From a checkpoint of a small transformer trained on Wikipedia: 3 heads of 64.
Each number is 128 + 32 x the weight over its row's rms, rounded and kept within 0 to 255. Layers, rows and columns count from 0. Numbers have three digits each. The size before them is the row's rms in percent of the matrix's.

# down: layer 7 MLP down (transposed), 384x192, rms 0.147, rows 39-69, columns 64-127
# gate: layer 7 MLP gate, 384x192, rms 0.225, rows 40-70, columns 64-127
# up: layer 7 MLP up, 384x192, rms 0.221, rows 40-70, columns 64-127
down39 101:114079123182096098069114092122148192103118129138113115142122145123173121095069144098147092140142080127141187173095114123166075055104155087130042117137075142135129133096102096102097120181105131
gate40 094:126176065124043093167133095145141134118189172084110166097183130179133140116087107093187119140075115107107128156086102143124103142165189177079163133157087148161138138132163163112119088175164154
up40 096:159111122109111153155179104170132144108141163121115132067129123147099206099188127172187142190107180190081140169124106127120157108188110172111115152133128110095124116057150132176099088096123164
down40 096:136169078128183132128111132143125113079141116154144128100142084141118158192229156107135175121143103200119128115131045070107077164081101126118151103056103158176115099099134156110134103145149089
gate41 101:143118098083097142165128041085094129138075082129104125183138156099075108091170132103133118127127130109173113093137163134121142154152128103163164141137067134126120088066127142099081058116075083
up41 098:149155098153105153126088129147144086180131098189184097151159118098144177098115114138098140162091146163151118126106120100153169168159157102026145179153118104128150113094081110111111166162159143
down41 102:158146118088170104111082077060113162112109100142164193145165187163106197101194131182164143100111136141078091124116188151094120145051124140159153128121144131128110133078146208191143091122054135
gate42 111:158146099151108169155148124091156068130107203131133100143114123132149094156187114064160097130185134165147178103119169153110122156134161185088141103118105062111106068187132151111114123136128124
up42 115:172146114169122080182129123089129088198136131135190122154087148095112158129131125133148102051130138110088073179108153041128094098086165135141155073144096137133157134133133145136183160128175131
down42 110:188112076085130117159042096084127116055185116138145098112152101152158102128162100133103106156145127153113184065107127119107121105154153116153150039114174126156144080177121174132114121158158097
gate43 094:123169152129145180131182155195134133075105104130165103114115139130157145154113129136031142134126148141171129116168190114120130111084179104102116129129161076161088133175124064082129164159180153
up43 100:123187125119065104092117127124056088095124069099161126100173123153121162157122151104131127138150165108061120141171190069074104127112172087122178099187119138088112119092111188149136152123184064
down43 101:143119135115094150105096129108189199123077082155127155158161065157149172149099124125147086183094159159188099169090167116163210129126158106089204173160165127159126112185111062059180089131123119
gate44 096:137156095109110108097183124187188101127098155138144135154109121121097106096098083137130111119176145125145074184158102112211104120123125196146140149142135102183145130163165102130149134121118133
up44 089:143143134066128119083091158158103097118109107146168120125124130155049106054134137100171178147155109089144100061180105145147070155129130223147176168147080103159166129101128103152120155158105134
down44 099:143151143138100151096138208091107121107110095110123153134156171157119144121096165150173167131174091120071124091138100103163067154113085137105154140166109109137136076122115111127151205164120120
gate45 108:130147146132089159116149135127143150096148118139084139071103123157113192084116102119160101066146175114141148117138100160131160109095122144132182159089090147120122109107134095173135143113181176
up45 104:117154117163147147078138125069119126162132157139127159130118196129143133134173125178171207043064108122096137098108166094056168129199149114178060144163101080212100104115123112126122094145098077
down45 104:146192130098111126125148134136118104094114108113125120149030094106116155118080156142169164157162180119091103145101102112162161042150080194109156129078113112125124082160119123092105155139120154
gate46 092:124171142172123137113170135130099150135080108151110134117110117149113192150127112093102168099113081251096163163128081122164134104118140177120095095175135105109077122140153159130121174107125077
up46 097:151186088128119201149074095086049122130109094190147087100199097127100082169092088146093177141071113158139140104190144098112161114069123124154137137143181125107102202173126137103132144176131114
down46 093:153080144076158098098141168122120130094160111113137160168134118118149151122151153090166183104075150122144122124062165152110164140078116155118162062128091132135157165109163136122149120119178074
gate47 097:108111117148164131068118087157165148142098122128107125137145158177090088116171180141126088133148133140113166157134184083139160056165180096143117135143155147146128095209149122165130135124151132
up47 097:097105137199210129070081113157164125140184139098089128119171155172120084111132117136151119155110090153125128150136124110100075126181194123190055176133188151116131092147111160184146161161151112
down47 095:143062094105119142139133207115161124154136146132124185109160123096163163228093083141172142114112119174099116125107140133121145092085103109150084143083113180131192098168087149143154188107134127
gate48 102:156081093170111104156170112083136132101114107080166091145146086130129112159120077148141119045110141153139091128135135110130112066118159108123111091125130130142147113121112098144154076102144096
up48 100:125145154116105108114124080141105085125120127152085177114136056125141114070138095131165127092099148121125118130145111133122082101141179147136120147074108150150133135164161115119150128101124104
down48 101:106149119145101146103146090089133140133113099123071092150153068151110088115084094129151072059118191155109093176126105122064135105131142110150123135073124119093125131103168118141181149085141124
gate49 103:141104188174102131145141143160150177092150135091122077145093140083177124192088056151115125190166136117150147184165170093177172119147129181092132085064124170120138139137158139107140185188095122
up49 102:133129166163125130128139111170119122106149138121139156162107114135125084148064206161064130122120126088175056163160148061143173140112119134099164175092145158111167115141136169143180128158186129
down49 097:083132169100127146121143168101103160134155180076138123163123135155166150107087121188159148178158157080087091094113107124152165114139128154108077155073156126111084137181167114153113127130122071
gate50 095:141125088159101110081125129110103099085129119120145124079125152093128121160202135106119124154102108081113130122109090165150104162135125099115060129125085157141136113097144071151152190120150128
up50 090:157135109147106113119144118142135092094118119098149095123134099144159196163087121122143147098149158097111127166085108140172122113150150095113107149081075097167129073161147095138135105119121135
down50 088:124158056047178119118095172103082136164125133138168128154136136173085117104129088057208128176106119093061112100151133176100155137185138081149143112157174159119165117103128098122044133133139082
gate51 099:053147147159057144112141151143109127194133126081076057107096191098097121085120127145148107088091111116129106128077158164125068129153108135126079135148160132097101107149149095190153108138125194
up51 096:149142131177123152141063107150101101043111146141166141125141116146105110120087134014173199148104102180137105130170145129119102149131157163182144114130103164106096134137122163120153111196129093
down51 100:144116148132121139198151108177169112139099110048131086060088103174131169147133134130110095118140175107134108121112115127158107162077116076184133149094163085170104108148153111129140177103071174
gate52 100:110168104202131096123101079185145083129175101120143141131083149159093164136056163145109140169137119123096116183127137163156051159104125132123126136147168160187082201152117112116094146121171168
up52 099:167136115068122050134146161095146122088106106115138126102072126154139176124125128168121143120127152126103122112097163117171142108102122147130151104103135112107083182100094159125100116086134128
down52 101:159131142145088129161174125120108138167070144155165136091128139167155159066101131139105102147131133104061121141070130151143124116153088120134244124146097063118107130115126110122135125079118091
gate53 099:101183118095121126094149076107124109135129114150144076177111139159128141117138098140096122129137125106115143081151111135132156133116140140127090145151101121114111086087127191095096123151164106
up53 102:131136179163104179163110150161138090177067111138094096112054064130111137155107086090139079148142153096082117062152119143160132103112125107113091149093096147085127150113076168081152124121098191
down53 103:147107166098091114112120113115092110113115181122124160144156135145159117124148137122121116140155100136090154146109053180109110144108137095147175139181143234119201146136132075094122132132082203
gate54 098:101178130140140114137121106124147176106124096082091107080150114135113079124151159110162188151096095112132176126106091153136106100185120156166154132154105148188166141075149076196177095201166111
up54 096:104136108097119050157103125152067157108180151138125180089168140084100122113096136209137156161165119132112098106122111137139104214119086131163135145094142162110132151094145135159140099099140074
down54 098:137159113160155152199150141089097131136104089122082152100146136084143137191138115115164075142149128141129151139110200123074159112117136129106169105088093125178130119097176144121149119177170135
gate55 100:192139121136109129167175082091159077170183155203108138090137062134127149106066066094114150104141204199148145114146141094105117094095096176164131106173126095110130105163114077190114120148175053
up55 099:135141120141103234100135168138115159142145083157084116160180132125134147078121063168102142138135098083101155109134157124150098103108067132150141092144176112094141188120112162081150142062155083
down55 103:077114184148157124112110088118042177096135152108128107163141199122142162109184103150106099102120102092101103139127104084089128162120204154164179126119134104151148125113135121129156114108159144
gate56 091:150112094157126137138092120165107078108109110106120102187138096116085111099098053120140094145090114165112038164136060074121134116182134123105104126124156155112164123101140112113139076102109106
up56 097:089154070117193132098175118148160124098097131097179153145150186158167136193128126196163109145133120182062159077122154120171149193117119120151098146147087117176097104150109116140137137153096134
down56 093:101124082076190178145164109109182134109187127108165214122136137182141185148125173132135118146117108130159099087136163121196151079147158145125127146118053091169097149125077111123114128082115124
gate57 103:073114116044071091100118073115134145122177131113164071111030136099116162093187144202127125119201133131113094105162135149157083159135169148128090065152133110084144111131122117150102131064157131
up57 107:100191116121106106143065100135134117135054139146131125118068156094104101097107119106126132122155093178135081117092150145144082077134132092116138165080131127156165091152089147119108157163132110
down57 103:135184106166160075197138089222139146077123134106117158163108106147133144141091180116119147095072111116097131136148101101098120152088113147121176167137098088116124194139127173116154149139102126
gate58 105:018127155094092107126084118115103152096096113182199112165175072171115139171134083115127070140124162082127067127136156131150107119103087159111097117134145111155137134123115157171136143117158163
up58 100:119135110039129119117131177168099133140119128125106171172081092103107129182086152096148179144115140103118155168123108110069113118086121059104056118096162147132130129146146081115154116121091068
down58 101:095085115124079076146195136113123132110172109111170112150106120128086116105148131164156131108105122152166155145189075117106110103111205099144077132146136156157155080141141126136105105103160140
gate59 102:175114116144183111103125102078071096123087103130112147174066120184119116163182114128090152170099126130051116101131124156109139093082152191098086133171181120125137181089156130094118152164122170
up59 105:113070135096108104160145100069087161140194110143117175108105120183103062108098154081192139111084110174127111091145079141157130128148191113085128048122098116077095198088119138131143141138130084
down59 105:150111141113145150164099115185087157098177089103118142109177166109082171133113157155144139177102095170106069161128129130128149112167095098145145094142058120098140128106129131060123142158124124
gate60 096:139161140174148141161149158139159171118108096143187142120075107170160175120162142110107076092141138154136180126163127121152078076126226084129090085111120112131108113133117132109198131197109117
up60 095:165125145143104095124139104154069087134117120103137114120139140093179060139095110099123127146103142164111112129103141133105169151090041114128151109154108142125084065145152119122150148103068177
down60 096:131090086114098132145095077069099135067134109125113084150115105121120112144081164107061125124154166141170130081142121144138187161086069176098112116134118160097150141151150118132085158063159124
gate61 087:119104141115090106104137132083081062130065103117111126140080153173104083160141156110134157158137165092128153095115123170146111119149124130149190180140119110138140158138116131073115115069151127
up61 100:156041221131138159112147087069132187175111159128117138117126112105158121111111109113151162146066160126134052101182128114033160170082093137143140131147127138111107112087127109105079115090112137
down61 095:191128159151141129119172133108115128103143148095129103147151183165166102201124147082085063160133127136081202192121100141164166169133157104116112104145100133121089113129135156104169195153136168
gate62 095:137122161108126109167066217139131132129149168110150141101173146137135133130098130128102143111066125094164172110137167087072106117159173083118157125139094078119121116095106155138123147154036132
up62 097:100116141127103170108154136137109143118128137161146031075115115099142094154136156152125161111134113146113135121145119139098119132125106178081135164160086190113103090189186129104157152137134109
down62 096:130115105106129138181109129064088151127167138112113148157121141182146138136180146146124136094149200176124125080142077132215155075105154104127143154131096170135161123150086099134083092117122146
gate63 110:151152102086143096151156088127005065140055133082183131081099132154061185132116076138098111128163104113099082131154144135124123116142077129113087065134144166124193167080144177142145128116097104
up63 103:080144126137121063126121115130118141125092147165061104143111089102233138194148120156156167150109096155136160088075138103109106094110141148140172140153153188113102101151180107111113103164149082
down63 099:093125163147133164123111152117135127115153138119189132160097162118094093113151133135113097088122175090156075157148109089166189151189182083098100103141157112123120153089092202135208136102151125
gate64 103:120124121102058106181121164137108116159176120085143096171132132115127107155120072157134114085167155146150148208137148184145188118145132169120085150177114140175137133121124139060092127152188132
up64 104:141138168123092177169114116161116153148061161141093116162072116074112104133118163161178135107190100155130149083151145154086126145114147108150083071164156086098133140083122099178098163182202149
down64 103:126155093166108161130120168146190133131136053139162172143136161093100123143144166164092114057069113139128103128173098131108233125155120079123113084176141106114108175146138143120134133154136101
gate65 097:115090160117127086102127088096090136069130137128082134136161114089177179108144141139052102146128113177145118156129150127132116184142105104138045157146090151155101078162152118099178126092140161
up65 097:163148116101145117140129120073126119157134149102161109109105131098135086145223151144125130131094132074116165132163135130139131094117133126112135088158179150111083209078109156055134154177034113
down65 096:165102139173183119107166150183166118090188157113143143131138131119112112144178136179141134127069147155084150122113128145159090127072143145153127187123139136127153096093102081154119138100131101
gate66 098:078092098146117111138185103202120115125183137094114119164141112109136131111112141194121146143137161160087100076150146091137157174136153145157100151181113110119098046108171112125098088056125125
up66 094:121123122143090075124215174122165105109125111099100092151138157189195119123142130166149118079112169143141136131123120146135157121157163182131097133107125136144127090166129080115138125136147156
down66 099:112151112135120202094137074117063148071114101161125162177025133121143166112141112126117165155158114107118111109108119170112101148107163093168143117107145147092102163188130136149094152095137108
gate67 103:091120117119149078134153111119126186185093128093149161078105127125121165128098229101089143133177130115098145166167127114138111158101118122131129125183067097202121083084098105140095120169156132
up67 102:105171125116119144170143106082128149144165206150151142147174061170095111139181199130040123104137067094079133167179120101160119125153091155109122158166119082155122107118089081127171147173165129
down67 098:174157124145154088150099071071128169192117103098125186108127109064092106132177204115067104078120131103044076169113124143155117106077152147155134138134089115149128114142122159139097134141184163
gate68 103:099138134155138116119151101140098161158143108198146126155158111126153154132151164172077140165156117056159110147097134101109089106149118109114098121096161118176174175114134096173125139135106138
up68 107:144148132157101157187080143089108124098111095116151155115100113177090105119159091123140127057132128102129166195148123165179149086147155108139143130146053133111138109076102159066091121180128169
down68 099:065105155157142111148100081117166131187132091122165116134189131162126133154137140135129084107097109125098172079150119183197088201103138069147098150145101141127133147132109152060153090117155135
gate69 092:189105150182141138161152079143130075146172093114167129077149150100181124119092191140140171147146110146123217100090093175132114220144144175089105111162099157155185096093088117133152081143181161
up69 099:160167114112119117105145116097085041191138116103148134097125141145161116146103144119090137153144096132116138131122182095143132120131120124121170111158116148189111097098129175065085091151156151
down69 105:169135131091133097108152178129147124163132172125146134178101119110134131102152115138156082120137133121145129158120143181177132095135102065115181180126062151120130134155132119120128113079149150
gate70 101:135117097167171193165127112183104099091199107071095145173131179125128144122165101111117133111109135164103111158145141131095129097128115143104115104132128162128189087158122134109107142163142207
up70 110:038121110086087134127140110115138161145145141148098160139071132128162116078112180077079129142123087153067169132141089105175121159142179147148054099144130154159057099119124149094106093157161072